Weights of a small GPT-style language model, trained from scratch on English Wikipedia.
Size: 10 layers, width 320, MLP 832 SwiGLU.
Architecture: RMSNorm before each block, rotary positions, no biases in attention or MLP, normalized queries and keys.
Training: a variant of Muon for these matrices, 5737 steps.
Each number is 128 + 32 x the weight over its row's rms, rounded and kept within 0 to 255. Layers, rows and columns count from 0. The size above them is the row's rms in percent of the matrix's.

# layer 4 MLP up, 832x320, rms 0.116, rows 613-647, columns 192-255
size [ 97 101  94  97 107  94 105 103  98 100 105 103  98  94  99  99 100 100  94  98 104 102  92 103 101  98 103 103 101  99  98  99 102 101  97]
[[160 141 158 127 130 124 107 169  77 120  64 129  88 109 126  73 133 157 101 193  59 100 219 125 117 145 142 100  97 167 128 100 131  93 122 122 100 156 145 166  93  78 153  92 120 112 126  70 143 147 117 149 171 172 125  71 130 112 109 121 130  96  73 159]
 [138 125 160 121 197 158 169  76 104 176 114 151 183 196  85 125 115 123 130 143 140 117 132  91  81  99 140 147 107 181 171 120 136 115 163 100  93 107 104 129 117 107  87 185  89 165 122 177 142  96 145 171 153 119 149 114 163 151 193 152 104 151 162 118]
 [133  61  77 144 145 181 150 143 104  54 133 127 101 109 121 136  88 101 128  85 108 143 152 156 137 129 109 186 105 149 138 188 156 115 168 151  91 117 119  96 128  94 114 131 191  54 143  94 101 171  94 119  76 110 123 213 192 125 127 193 155  85 130 167]
 [114 140 148 105 190 137 148 115 101 133 169 135 176 131 129 121 124 153 116 143 118 118 135 186 142  93 144 168 137 166  75 102  17 114 134 140 128 123 161 155 152 139 147 109 185 111 171 132 129  85 141  88 168 134 133  98 134 110 190 138 133  71 158  90]
 [149 154 104 132 149 198 142  96  88 129 135  83 101 130 127 127  82 133 126 152 133 164  90  79 131 103 179 169 144 128 121 126 105 126 122 140 149 136 115 197 135 131 154  42 134  94 155 145 147 157 163 146 129 158 176 130 147 153 123  78 118 165 118 121]
 [122 192 136 187 146 152 151 133 143 169 199 153  95 133  89 143 132 189 119 141 142 111 137 150  88 123  97 129 144 145 145 164 110 123 126  82 108 122 128 175 138  32 107 158 178  83 108  83 154 145 117  94 171 137 127 141 158 169  71 140  94 107  79 137]
 [124  71 130 122  95 129  78 116 173 135 128  77 124 120 163 138 179  86 105 121 141 164  78 130 145 101 180  41 124 126  85  61 139 137 188 110 124 154 163 140 182 118 138  65 130 121 116 131 130 152 176 145 108  72 172 134 138  92 124 121 110  88 100  60]
 [ 88 135 105 123  93 116 111 118 149 141 123  84 150 114 114 129  95 148  95  43  91 207 105 138  95  76 103 165 131 128 124 114 165 152 156 158 142  64 134 166 119  97 117 126 138 141 156  78  80  73 118 186 125 132 101 133 110 120 147 155 134  79 119 121]
 [211 170  90 222 110  92 101 167 118 115 139 109 167 116 112 182 105 113 136 160 114 160 108 102 151 128  88 163 146 120 146  75 129 120 175 116 179 167  78 162 158 146  81 176 104 103 149  66 124 115 109 141  90 133 125 184 131 199 123 156  67 128 167 144]
 [ 95  81 114  78 127 117 124 112 134 128 170 133 141 108 188 156 168 157 100  94  99 178 132 137  82 133 136  95 105 172  72 165 211 177 107  81 139 129 145  97 135 191 122 106 118 113 156  93 161 140 124 112 130 136 143  78 158 115 131 122 155 117 136 113]
 [195 110 125  93  99 107 143 148 152 172 143 127 117  90 132 110 119  63 111 119 150 182  57  99  60 123  66 137 102  59 122 135 121  66 115 169 128  61 108 142 128 136 168 128 107 113 141 137 114 148 151 114 135 110 132 152  86  92 174 120 132 116 148  64]
 [132 143 214 124 128 118 138 141 157 227  98 140 199 161 158 185  94 148 109 104 104 128 161 133 127 187 124 162 100 123  27 118  86 179 126 163 125  75 136 143  97 136 127 163 132 104  73 121  80 147 102 151 141 123 116 142  85  96 149 136 126  78 149  95]
 [134 154 115  64 104 136 143 171  83 145 127 192  79  81 207  85  46  43 129 148 172 169 153 126 173  76  99 149 176 138 105 131 117 139  92  87 130 180 158  91 152  90 205 139 152 130 104  98 131  66 137 110 126 139 134  62 115  70 120  72 163  83 161 110]
 [ 92 117  82  71 110 115 117 138 165 182 163 103 103 143 126  74  72 152 105 104 130 147 133  93 111  88 133 167  67 161 128 115 125 133 117 135 111 204 152 107 101 150 124 141 155 100 123 124 121 154 139 154 181  87 164 139 140 138 101 142 146 153 132  83]
 [111 105 102 117  84  95 157  89 127 210  69  94 128 106 126 137 119 126 132 148  94 128 163 157 124 146 147 147 100 153 114 152  52 168 118 127 147 136 107 136 156  45  67 173 141 105 156 153 111 122  84 147 171 146  61 130 131 113 101 106 171 113 168 134]
 [161 143 155 185 167 161 134 152 131 138 141 110 135 132 143 151 129 122 200 191 125 147  84 150 134 179 153 115 178  71 149  76  81 156 135  83 146 109 164  92 155 123  35 143 101 136  91 140  98 182 152 142 124  93 100 164 114  78 132 120 131 143 163 112]
 [123  84 107 185  88 135  96 176  97 107  78 122 126 127 204 143 127 163 100 145 159 149 126 169  66  86 164  49 135 109 121 105 107 124 155 113 122  94 134 155 123 147 203 150 158 197  91 141 147 196 134 175 125  92 170 139 125  79  76 110 158 165 101 137]
 [117 150  76 158 123  95 147 149 154  85 154 142 115 134 103  96 113 112 104 110 126 127 127 114 105 123  94 125 156  51 187  72 210 155 135 115 128 121  90 149 126 141 129 136 166 114 104  93 144 181 192 190  73 102  61 104 136 139 133 147  87  82 129  99]
 [125 147 110  74 130 169 108 182 118 118 121 148 159 127 110 180 153 116 133 134 163 174  93 122 125 172  84 111 102 124 125 114 110  83 147 140 117 147 161 125 143 134 103 181 162  86 115  91 112 129 142  81 129  90 193 125 152 142 200 101 186 114 172 122]
 [116 150 178 136 104 168 103 109  74 131 140 184 121 171 155 128 170 130  95 138  97 100  91 165  95 128 184 157 125  84  88 163 159  74 181 144 119 104  59 133 126 155 173 181 115 141 117 204 156 136 125  97 146 135 123 120 188 134 134 155 115 159 146 133]
 [164 124 150 117  88 115 114 122 139 112 112 184 153 140 166 122  74 183 136 148 109 119 145  77 113 173 111 106 129 117 150 143 177  92 102 171 136  98 164  73  73 125 160 139 111 158 166 120  87 126 206 215 121  97 179 159  81 116 175 148 139 102 124 127]
 [117 188 146 128 131 106 120 110 114 110 185  95  98  81  14  57 141 109 154 138  87 125 168 151 162 124 163  85 149 109 121 126 108 103 170 114 144 153 168 174 185 120 142 158  77 141  97 111 133 117 144 186 123 100  98  98 134 140 153 139 121 104 100 118]
 [143 194 166 122 165  98 110 173 113 185 129 124 198 130 148 154 125 164 116 126  92  98 143 131  57 173 116 165 144 124 118  84 159 117 164 103  94 111 129 150 152 138  88 131 122  87 108  89 154 179 167 184  92 152 121 142 143 150  71 155  97 104 145 110]
 [117 184 107 143 186 114  59 114 133  89 131 129  94 138 131 122  77 120  97 128 105 134 110 127 109 144 106 121 147 152  96 165 109 146 155  95 122 124 125 118 122 107  99  80 156  68  79 143 120 138  91 107 138 173 165 158 142 107 187 101 110 171  55 131]
 [170 169  95 158 142 118 140 133 176 154 160 109  99  56 230 165 125 148 108 131 160 167 123 122 144 129 133 148 157  97  84 112 120 126 152 162 132 152 134  96 125 163 154 103 137 125 122 142 159 144 135 141 154  49 111  77 119 150 198 110 161  96 113 144]
 [186 191  67 135 146 144 132 132 139 124 168  60  94 112 123  93 131 124 162 148  81 127 135 151  93 115 143 167 185 127 125 118 161 138 122 123 166 151 139 158 142 201  77 134  91 120 134  54  88 133 122 113 132 111 136 130 123 154  71 128 122 137 128 181]
 [ 91 168 147 145  72 101 214 164  91 176  80 155 141 158  90 152 149 141 131 150 151 168 141 176 162 113  93 151 187  77 128 190 120 164  95 137 123 172 138 161 103 146 145 111 166 190 102 132 166 180 134 153 139 186 148 145 115 122 100 154 114  98 128 122]
 [102 143 139 147 121  62 178 180  94  89  93 140 119 106 133 154 100 161 117 117  97 132  76 144  89 156 140 126 114 189  77 120 170 172 141 163 110 184 146 155 203 167 137 149 146 101 142  97 121 217 120 120 123  86  87  63 130 126 136 127  67  71 164 111]
 [105  97  67 102 165 203 123 196 137 146 138 150  94 121 144  86 114 160 136 134 153 149 145 112 143 104  73 135 139 108 112 136 126  94 139 115 165 124  79 157  90  81 125 108  91 105 186  70 136 123 121  50 123 112 164 184 183 106 116  93 147 202 139 100]
 [131 130  43 142 159 174 136 146 131 167 118 127 150 101 169 136 102 159 124 103 101 143  89 101 102 126 147 185 115 135 154 129 130 140 134 143 151 104 140 152 109  76 151 140 153  95  76 151 127 107 153 133 182  93 122 150 155 140 121 102  79 123 139 128]
 [143 107 129  80 117 127 114 172 135 191  98 159 166 113 115  93 141 140 119  93 176 169 163 121 138 101 150 125 115  98  79 130 125 125  95 114 105 143 115 125 172 156 135 136 121 154 112 134 182 127 121  48 162 128 148 146 161 175 166 144 129  68 125 123]
 [ 79 160 110 100  69  92 184 156 112  75 108 119 174 150 140 149 135 102 127 114 136 135 179 114 129 139 137 208 161 196 147  21 161 184 150  91 113 100 146 148  84  81 110 164 108 122 103 153 119 136 109 189 130 146  98  99  74 125 100 131 139 179 159 135]
 [130 115 173 206  86 160 168 154 109 123 136 150 128 132 119 151 127 166 175 130  37 165 152 188 164  77 190 146 172 122 132 110 115  88 134 116 101 119 147 183  66  88  80 120 130 158 129 118 109 134 101 124  89  51 128  77 160 189 111 150 127 105  76  88]
 [127  63 133 115 137 128 106 132 161 118 164 134 148 131 104  95 137 128 124 147  77  79 152 194 123 135 148 120 110  91 110 139  70 135 113 147 154 113 112  98 136 134 153 118  95 122 193 139 119 106  67  98 153 167 218  88 119 106 121  69 128  98 147 155]
 [114 115 183 150  65  92 158  91  76 143 119 155  87 119  90 180 127 147 123 148  80  98 147 128 181 137 147 115 131 131  73 134 138 102 117 127 138 148  83 116 109 103  92 170 152 141 164 138 136 134  90 105 112  85 130 171 147 130 128 118 203 149  88 161]]
# layer 4 MLP down (transposed), 832x320, rms 0.215, rows 613-647, columns 192-255
size [ 93 104 101 105  97  98 106 108 105  96 104  97 100  89 100 104  94  94  94  98 108 106  98 101 106  86  98  96 101  95 100 108 104 100  90]
[[136  94 106 181 154 138  98 105  86 165 125 145 111 178 142 100 164 105 131  87  66  71 127 108 143 131 154  90 128  79 140  85  95 167 127 133 119 107 153 140 171  86 176 132 130 127  81  87 137  97  87 181 141 154 146 126 116 105  91 163 115  92 111 137]
 [108  91 112 125 171 131 127 114   3 145 135 123 164 101 131 152  84 107 112 140 136  75 132 112 131 132 131 121 130 149 110  84  99 132 172 104 152 123 151 149  71 162 158  86 158 144 126 106  55 181 189 156 121 169 189 152 149 111 153 134 128 162 102 104]
 [140  69 159 153 112  87 180 104 101 164 132 123 111 154 103 116 126  96 152  82 115 150 156 107 114 172 106 133  94 108  75 124 130 127  66 138 180 113 167 157 177 161 107 170 146 121 141 170 166  91 116 159 134 125 150 204 140 156 119  84  96 125 140 134]
 [135 165 160 145 127 114 119 115 109 137  96  80 214 103 116 160 192 124 145 112 127 106 130 108 115 106 111 112  66 154 125 101 122 128 107 159 113 109 148  82 120 159 153 167 146 146 101 196 144 101 140  98 128  40 139 171 111 180 165 143  92  55 101 129]
 [159 133 188 161 149  87  42 174  90  74 135  76 175  76 130 135 116 138 148 145 142 177 128  87 139 143 107 135 121 205  91  82 133 165  76  93 113 183 120 120 123 127 126 114 153 143 174 186 153 120 150 170 154 135 147  73 149 107 157  78 133 135 126 166]
 [162 146 107 157 175 123 199 168  83 133 133 154 167 129 158  64 149  90 117 121 115 113 107  83  79 110  84 164 127 128 119 124 186 164 161  84 163 158 136 103 126 124 123 162  98 144 178  90 130 122 157  82 167 130 120 144 120 123 154  96 141  97 123 126]
 [162  58 183 127 157 158 145 146 117 103  86  94  85 119 151 137 145 102 122 156 105  59 117  84 139  92 141 148 131 176 125 118  86 119 155  62 130 115 155 176 154 186 143  80 122 166 124 158 155 110 165 109 135  87 125 153 169 159 155 125  86 102 121  76]
 [133 120 111  80 120 117  86 141 158 157  84 106 149 138  93 142  98  94 158 118  86 143  92 133 179 100 120 167 144 102 186 152 148 157 191 133 168  76 114 118 160 185 151 101 128 184 188  62 206 193 127 125 139 136 181 174 139 105 132  78 119 173 148 148]
 [ 85 166  85 112 133 106  91 117 123 176  81  75  67 132 133 127 103 155 148 150  97 147  92 111 134  60 120 126 178 103 101 178 110  94 118 122 114 103 144 103 123 148 107 122 191 144  90  79 144 132 129 111 106 202 130 143 105  85 101 139  85 142 133  73]
 [ 83 150 124 142 119 163 161  87 119 124 119 171 104 115 126 107 111 134 121 188 205 108 120 131 190 145 149  56 152 127 116 145  96 103 134 188 134 114 145 139 144 103 126 129 118 149  90 105  75 165 144 120 160 139 123 102 143 106 185  98 194  68 164  98]
 [113 163 101 106  87  71 131 188 158 138 137 189 173 130 183 140 158 137 108 157 153 146 106 146 144 169 105 151  76  90  93 158 110 109  75 166 139 166 143  95 126 134 126 138  87 103 124 106 125 116 111 138 108 110 130 157 111 107  53  66 119 144 156 128]
 [136 121 147  70 142 150 109  74 134 163  78 153 188 138  94 110 110 124  96 165 137 112  72  89 131 153 147 108 157  90 162 129 174 127  97 163  83  85  60 112 164  59 124 174 104  90 127 151 140 163 134 145 122 142 131 123 122 101 104 208 175 128  69 109]
 [157 151 148 153 135 103 186 121 109 133 143  69 111 107 139 100 143 215 125 118 111 121 127 129  82 124 138 135 124 106 179 141 149 189 116 139 174 126 128 134 115 102 102 103 118 107 128  82  80 199 131 102 142  98 127  96 103 103 145 156 133  49 144 124]
 [167  95  81 122  37 135 127 191 115 158 216  96  95 149  77  96 158 176 152  86  89 146  71 162  64 106 142 146 125 126 127 169 110 116 101 109 138 138 151 116 111  98 102 151 149 116 103 179 100 138 155 135 126  58 108 110 163  74 114 103 132 166 151  81]
 [103  48 128 126  83  97 143 173  78 101 163 132  82 100  98 107 162 167 112 142 131 183 156 160 170 139 142 111 159 108 144 168 131 186 142 146 163 126 127 139 187  72  57  92 120  97  97 130 168 104 140  38  99 120 100 180 126 180 121 134 112 155 158 118]
 [ 95  76 135 100 148 158 172 129 138 124  83 126 102 174 106 162 102 134 112  66  75 173 146 142 112 173 132 153 114 159 160  81 108 141 138  99  80 163 101 132 127  93 162 103 118 112  74 116 182 161 128  35 139 133 140  84 167 149 152 140 118  74 123 150]
 [157 196 132  84 146 138 122 132 138 192 139 145 144 143  86 173 183  86 129  58 167 168 141 109  99 140  77 157 155 108 135  93 129  75 136 110 121 130  80  54 108 120 121 104 162 167 128  95 113 141 212 139 140 156 160 147 146 172 157 189 109 103 129 136]
 [143 146 103 116 152 169  81 176 131  99 129  80 177 198 135 118 145 159 100 125 163 129 182 167  88 110 157 108 131  94 172 126 130 141 170 152 101  97 197 147 145 112 125 133 119 114 130 133  92 134 116  75 137  83  90 148 144 124 136 176 136 191 157 115]
 [152  88  75 179 116 133 170 100 112 123 175 114 124 111  93 132 135 125 125  94 141 138 156 170 140 186 113 155 107 122 170 112 109 107 134 155 161 134 106 119 105 136 109  94 195 126 157 156 140 115  56 131 196 115 170 127 124 158 228 205 173 160 188 106]
 [108  69 182  64 150  82 106 135 112 146  88  71  95 132  97  99 103  93 165 135 120  87 135 131 118 191  85 120  86 162 149 191 108 120 103 199 143 129 136 139 104 109 111 116 162 168 168 125 104  54  90 156  96 146 104 213 110 136 149 142 143 142 126 125]
 [119 111 101 120 187  74 142 171 149 142 158 110 143 190  59 172 175 141 128  61 145 129 136  92 167 217  62 155  74 101 134  98  99 115 192 156  83 162 156 172 190 177 131  99  84  96 111  78  90  90 131 138  53 138 115 136 127 154 132 154  98 151 127 122]
 [125 161  63 131 110  78  88 137 102 122 145 150 141 116 154 118 149 125 109 130 150 106  96 160 114 155 160 146  93 115 144 204 124  87 174 151 143 174 175  91 114 122 116  90 177 155 183 182 103 118 137  69 130 182 118 136 156 150  96 137 148 145 154 165]
 [144 128  85  97 153 127  71 102 150 136 136 155 169 149 125 165 156 131 140 131 170 144 104 193 132 163 156 156 117 160 137 109 133 107 134  65 195 148 139 161  99 134 158 104 134 164 115 188 156 135 139 182 134  92  47 126 139 120 107 135  81 116 188  76]
 [ 87 107 170 171  99 129  83  96 135 159 150 162 121  62 160 163 102 152 149 105  98  70 168 157 179 186 124 111 134  96  66 164  71 116  93 149 142 144 164 110  90 127 180 120 109 132 100 158 183 116 174 103  83  76 161 134 133 144 107  82 146 149 126 139]
 [128 140 145 118  86 124 111 126  79 110 140  94  85 133  55 149 126 180 166 113 119 134 133 124 151 123 118 124 136 163 232 128 127 160 102 178  91 111 167  92 129 119 105 167 140 159 186 104 168 162  97  88 130 136 112 143 184 132  92 128  64 148 178 153]
 [128 101 151 129 128 141 114  73 126 112 102 102 138 139 146 131 124 118 130 112 175 181 147  53  68 133 101 109  67 128 191  74 128 135 111 116  82 149  88 130 135 174 160 127 112 140 150 110  93 122  94 153 110 111 119 129 161 119 133 141 103 170 159  42]
 [127 130 184 141 145 121 115 172 141  99 139 151 111 145 132 145 118 165 148 152 159  99 106 109 112 108 162 129 140 146 114 147 141 118 117  65  94 177  42 184  78 132 174 123 105  86 147 106 124 122  97 110 144  72 125 117 139 108  75 121 133 126  98 115]
 [150 153 131  72 119  99 170 111 212 129 118 168 146 147 140  80 144 128 164 152 187 163 205 138  76 110  71 144 128  95 111  86 147 128 138  72 121 117 119 125 116 163 125 142 112  96  74  73 168 127 147 166  92 151 123 116 163 155 140 139 123 133 138 122]
 [ 93 125 169  82  86 125 101 141  81 126 130 197 114 172 127 200 127 140 126 130  88 154 110 116 140 168 139 165 158 107  70 117  87 194 149  77 159 160 107  57  86  98 128 123  99  58 104 133  94 134 122 144  96 159 175  82 149  81 151 135 129 176 179 124]
 [143 135 184 115 130 143  86 132 144 155 175 114 182 137 143 208 185 153  92 154 147 162  90 190 115 134 169 170  97  95 132 153 106 149 140 107  98 125 175 151  89 178 126 172 151 108 210 146 120 132 125 150 150 119 119  87 115 147 180 116 147  95 135 125]
 [135 113 119 136 116 130 139 122 126 208 148 112 178  93 178 117 167 113 169 136  81 147 180 137 138  91  75 140 133 131 113 150 104 147 127 134  66 147 130 104 100 113 124 163 111 126 141 123 144  89 186 131 145 141 168 110  82 133 133 133 140 115  91 164]
 [146 171 161 120 152 131 136 164 157 115 122 121 105 111 147 121 132  98 118 153  94 115  98 133 106 178 128 143 112 147  91 153 156 144 141  81 137  52 122 148  48  61 151 130 151 153 144 112 164 157 128 140 145 134 161 128 110 144 210 158 145 135 121 163]
 [106 138 190 173  70  71 168 171  91 140 138 145 120 133 127 132  93 136 196 108 128 201 137 194 129 104 159 182 124 125 108 101 140 138 179  89 117 152  86 188  94 100 129 142 110 170 147  66  84 179 104 130  92  91 145  96 118 127  81 152  95 145 103 140]
 [ 99 134 126 143 181 115  48 143 158  47 150 157  61 110 103 114 151 107 150 126 122 122  75 128 135 124 140 179  92 177 154 135  55 129  62 112 162 177 157 195 193 152 131 217 126 132 122 161 180 140 150 166 103  87  98 159 134 131 142 148 143 166 166 134]
 [ 74 116 143 132 122 149 126  95  79 108 109 111 206 168 138 143  94 171 129  94 119 110 171 122 157 109 146  97 122 144  31 129 121 105 138  63 141 136 104 120 122 133 102 119 159 197 128 165 164 164 144  76 131 114 132 155 118  47 104  90 148 215 119 172]]
# layer 4 MLP gate, 832x320, rms 0.117, rows 614-648, columns 192-255
size [102  96 102 101  96  97 101  99  95  98 102 105  92 103 100 101 101  94 101 104 106  88 103  98  93 105  99  97 102 100  96  98 105  95  97]
[[122 106 156 158 139 111 106 144 129 102 160  97 105 114 106 139 137 114 122 116 104 107 125 117 108 116 113 148 135 115  94 149  98 101 112 184 112 180 148  99  57  92 191 115 149 144 134 103 120 115  75 103 141 145 130 105 133  54  56 121 132 143 122 131]
 [155  92 126 115 119 127 144 140 132  70 187 133  93 152 144 174 104 141 188 122 102 137  91  79 129 155 157 180  92 121 101 171 156 141 133 208 128  69 106  59 165 163 181 105 155  90 165 137 124 114 179  97 111  73 113 170 204 136 125 159 138 157 120 156]
 [165 158 187 123 160 104 139 150 159 147 134 147 158 171  93  82 118 153 153 138 142 123 160 173  87 115 116 192 179 152  99 143  58 144  93  97 124 145 148 101 130 181 128  93  98 119 188 126 131 116 142  98 184 106 178 143 101 156 104 117 152 124 114  36]
 [102 101 188 145 157 108 107 192 196 104 126 108 172 120 178  95 119 101 121 130 114 126  94 131 119 158  42  92  54 162 136 168 139 157 153 124 140 146 167 163 148 162 111 114 165 166 111 156 140 158 141 167 129 132 143  77 138 130 124 148 200 135 131  79]
 [154 100 128 164  95 115 147 134  96 148 200 132  72  79 118  94 159 175 136 121 116 134  98 153 152 182 151 127 154  83 113 114 164  98 149 135 153 139 168  96 144 192 102 134 144  83  97 204 134 150  90  93 103 128 113 147  48 106 118 123 154  93 190 158]
 [158 164 100 114 151 185 132 117 147 101 113 135 122  86 102 147 106 102 103 186 140 154 138 135 142 118 139 121  61 183 146 132 175 140  71 145 165 112 103 151 152 162 125 124 156 181 107 155 142  86 141  50  90  95 114 109 187  99 134 150 132 142 155 110]
 [117 103 178 104 119 176 152 117  59 132 152 167 148 136 178 155 146  92 116 172 149 108 158 129 145 198 107 129 109 103 124 134 146  72 126 121 131 211 148 108 124 109 126 157 103 114 104 164  61 126 116 140 132 126  96 192 111 127 126 155 153 121 103 130]
 [189 176 103  99 112 110 112 108 132 172 176 120 116 130 104 134 134 143 172 174 105 160 166 125 129  49 138 129 147 116 104 174  44 144 128 120 103 166  69 113  92  86 127  97 138 172 110 140 126 151 149 142 133 184 117 166 106 128 105 133  77 179 127  49]
 [111 170  72 129  79  97  90 127 140  92 140 106 108 144 163 141 184 212 155 175 113  85 156  74 134 174 130 185  99 152  95 112 143 150 125 136  96 119 129 162 127 119 170  85 125 106 113 166 114 163  91 119 167 103  59 147 153 108  66 145  93  94 111 141]
 [145 132  90  95 149  87 114 111 153 139 149 108 123 174  63 150 149 123 131 126 116 105  96 102  99 102 121 170 138 115 140 147 132 123 220 135 106 121 129 137 168  81 126  83 160 129 180  97 105 123 118 123 103 122 177 178 165 159  71 124 123 167  83 161]
 [140 124 141 130 127 100 126 162  91 161 174  80  45 175 164 146 139 141  96 121 116 138  79  79  42 145 144 146 146 104  64 129 164  97 140 125 162 127 137 112 151 116 103  92  68 152  68 135 119 119 130 134 186  85 175 119 146  87 190 140  97 122  94 109]
 [129 139  88  98 156 110 206 145  81 111 143 115 114  94 195 147  98 137 118  71 125 121  84 168  97  92 126 167 117 137 166 150  98 138 142 120 113  94  98 151 121 147  75 153 142 100 115 106  94 146 141 116 125 150  76  83 136 111 206 168 182 118 134 132]
 [188 128  98 181 109 113 125 166 134 131  98 123 110 139 106 197 163 140  96 120  96 143 156 101 102 146 132 132 154 134  65 130 145 166  93 140 187 133 144 106 138  83 108  80 133 144 141 178 179  86 110  95  86 166 135 132  82 136 170  95 165 126 109 165]
 [ 86 122 119 118  91 123 143 169 112 145 116 141 183 152  77 109 107  96 154 164 135 155 114 179 142 136 111 154  93 150 159 100 106 113 124  92 169 129  89 167 108 134 126 156  30  97 119 103 134 130 159 105  68 108 105 158 109  96 112 135 131  78  82  94]
 [181 112  91 121 148 146 169 134 131 148 114 129 142 149  87 105 179 176 117 116 132 125 130 170 109 157 137 113 117 165 139 114 174 123 141  97 145 121  98 121 122  83 104  95 117 128  25 115 108 160 144 155 108 111 109  96 151  80 158  62 144 151 162 123]
 [176  92 180 131 138 125 115 144 146 108  88 103 132 118 163  64 157  92 157 144 150  48 136 157 149 112 156  93 103 121 127  90 155 174 136 157 106 129 137 143 150 115 115 158 114 118 154 156 172 145 139 127  97 151 101 128 154  95 114  72 134 190 120 184]
 [122 140 125 135  86  94  93  78  45 105 146 107  95  86  97 116 132 128 193 115 133 112 168 125 154 154 118 115  67 113 149  61 180 152 124 120 128  88  90 216 146 172  64 175 137  79 117 120  90 116 134 166 132 108 183  86  97 211 107 128 122  72 128 134]
 [ 90 160 145 128 142 114 132 142 154 175  55 160 148 162 163 122 139 141 170 113 138 101 195 113 119 149  97 151 170 134  98 116 171 126 121 109 112 133 131 133 169 120 133  87  94 111 120 132  92 106 167 150 104 155 101 128 159 129 112 117  52 180 118 100]
 [197  76 140 101 150  50  94 115  78 154  38  79 151 103 138  83  99 105 112  58 106 140 132 142 124 134 115  94 137 151 152 165 148 100 144 146 102 188 160 136  98 150 100 109  90 142 167 156 144 124 150 108 147  74 145 128 102 149 193 115 170 197 157 126]
 [105 132 163 125 112 152 119 117 125 156 135 145 100 100  86 125 118 141 102 102 107 157 175 165 134  88 134 121 156 148 108 116 133 159 109 150 164  76 195 148 167 141 143 140 184 149 132 159  96 106 131 118 126 182  84 130 134 157 106 180 185 110 136 104]
 [161  59 155 138 124 157 112 183 148 113 140 103 151 110  87 157 171 196 103 161 150 152 154 118  86  69 185  98 101  90   8 136 166  94  90 169 168 117  90 145 132  61 147  71 104 108 160 122 111 157 152 145  89 138 121 117 111 103 133 127 107 159 147  92]
 [120 131 150  81 133 148 156  27 104 163 144 132 135 123 131 154 143 111 161 149 147 119 126 111 161 140 147 107 140 137 115 177  57 160  95 130 106  55 122 140 113 144  80  92 128 143 137 147 140 135 115  78  89 126  83  82 146 149 136 133  82 109 121 116]
 [142  72 197 134 123 177 116 117 170 135  90 128 153 108 111 108 158  84 127 136 138  80 114 102 153 170 138 192 114 105 140 107 132 112 109 161 115 148 155 111 175 122 176 131 114  96 108 137 137 154  75  82 244 181 101  85 108  93 141 156 101 112  87 138]
 [117 101 128 135  88 104 120 119 149 115 114  86  99 126  99  83 142  55 190 116 120 116 131 209 139 125 147 154 177 163 132 106 134 102 106 178  63 102  93 218  87  64 133 192 157 125 118 171 105 137 157 150 109 167 218  91 134  77 103 147 101 167 101 108]
 [225 120 129  82 118 172 114  90 164 108  81 190 138 154 143  99 165 157 127 130 155  85 119 159 138 154 109 157 118 119 112 142  96 120  96 133  87  96 166 124  70 141  95  85 119 104 137 142 152  84  90  61 142 135 127 104  96 148 136  77 145  99 124 167]
 [147  95 105 170 132  93 104 101 113 126 180 122 140 128 107  94  98 122 123 100 167 130 137  98 110 102 118 124 158 133 103 105 147 119 147  62 166  87 132 160 171 186 125 140 130 189 137 143 130 135 108 105 128 109 153 163 116 159 112 134 142 100 195 103]
 [ 93 123 122 125 172 134 119 160  78 146 155 140 127 145 100 186 108 123 127 114  56  88 113  93 104  91 146 186 177 153 101 140 104 105 146 101  98 127 197 109 203 144 109 153 175 119 137 123  99 151 173 131 211  77 164 100 127  99  88 100 111 115 139 120]
 [127  87 158 164 132 164 117 146 169 120 103  98  83 124  91 191 107 180 140 119  87 126  83 140 137  91  73 220 105 129 143 152 152 134  89 219 148 133  94 112  96 148  98 108 114 117 141 164 140  89  27 152 136  64 163 112 120  72 120 105  80 169 122 211]
 [106 179  90 139 128 113 154 104 119 128 103 133 124  99 151 107 101 115 104  98 119 159 114  38  81 137 190 161 109 145 141 141 132  88 121 159 142 117 164 154 133 102 112 138 166  92 109 140 119 103 169 121 138  84 142 154 179 159 161 111  96 126 160 122]
 [151 124 141 158 129 157 134 108 115  67 117 147 149 127 169 136 114  91 132 186 137 120  93  83 160  91 125 134 146  97  94 160  92 139 195 106 105 128  83  61 105 115 123 120 115 205 108 157 150 140 158 143 139 111  77 126 118 148 130 133 102 132 187 106]
 [ 92 132 131 119  68 101 106 140 164 136 191 103 122 115 124 105 116  84 121 134 118 156  98 121 129 129 132 129 145 138 111  87 114 101  71 161 159 159 160  87 162 185 128 143 121 162 134 144 120 116 203 174 112 104 181 125 138 137 164 122  85 174 119 108]
 [105 164 141 159 110 127 136 114  88  92 202 120 195 114 102 135 118 174 117 186 162 141 168 159 137 146 138 108 103 143 136  86 118 163 166 149 104 122 120 176 122 150 130 141  87 126 157 136 205 118  91  21  84 165 195 122 115 173 103 137 140 136  85  92]
 [141 146  84  57 109  76 105 180 101  96 193 131 108 143 159  28 118 129 103 158 106 122  93 141 119 155 102 163 125 150 128 154 112 119 140 140 179 172 174 122 124 149 139 177 124 139 160 131 147 138 148 146 103 102  78 126 136 123 126 148 119 154 161 120]
 [150 136 132  41  93 144  76 115 123 134 183 143 105 158 182 162 150 183 121 101  38  95 174 177  60 109 118 143 106 139 119 161 138 182  79 179 126 118 167 146 128  98  91 132 100 103 112 121 149 150 180 139 123 221 155  88 125 165 116 145 125 138 111  29]
 [123 162  89 136 157 148  84 112 126 133 131 120 176 115 160 198 123 160 153 170 124 115 183 119 106 152 128 111 108 115 144 186 162 222 180 159  99 149 134 138  77 161  76 103 133 135 117 119 122 167 135 165 127 155 101 114 148  80 104 210 115 121 212  78]]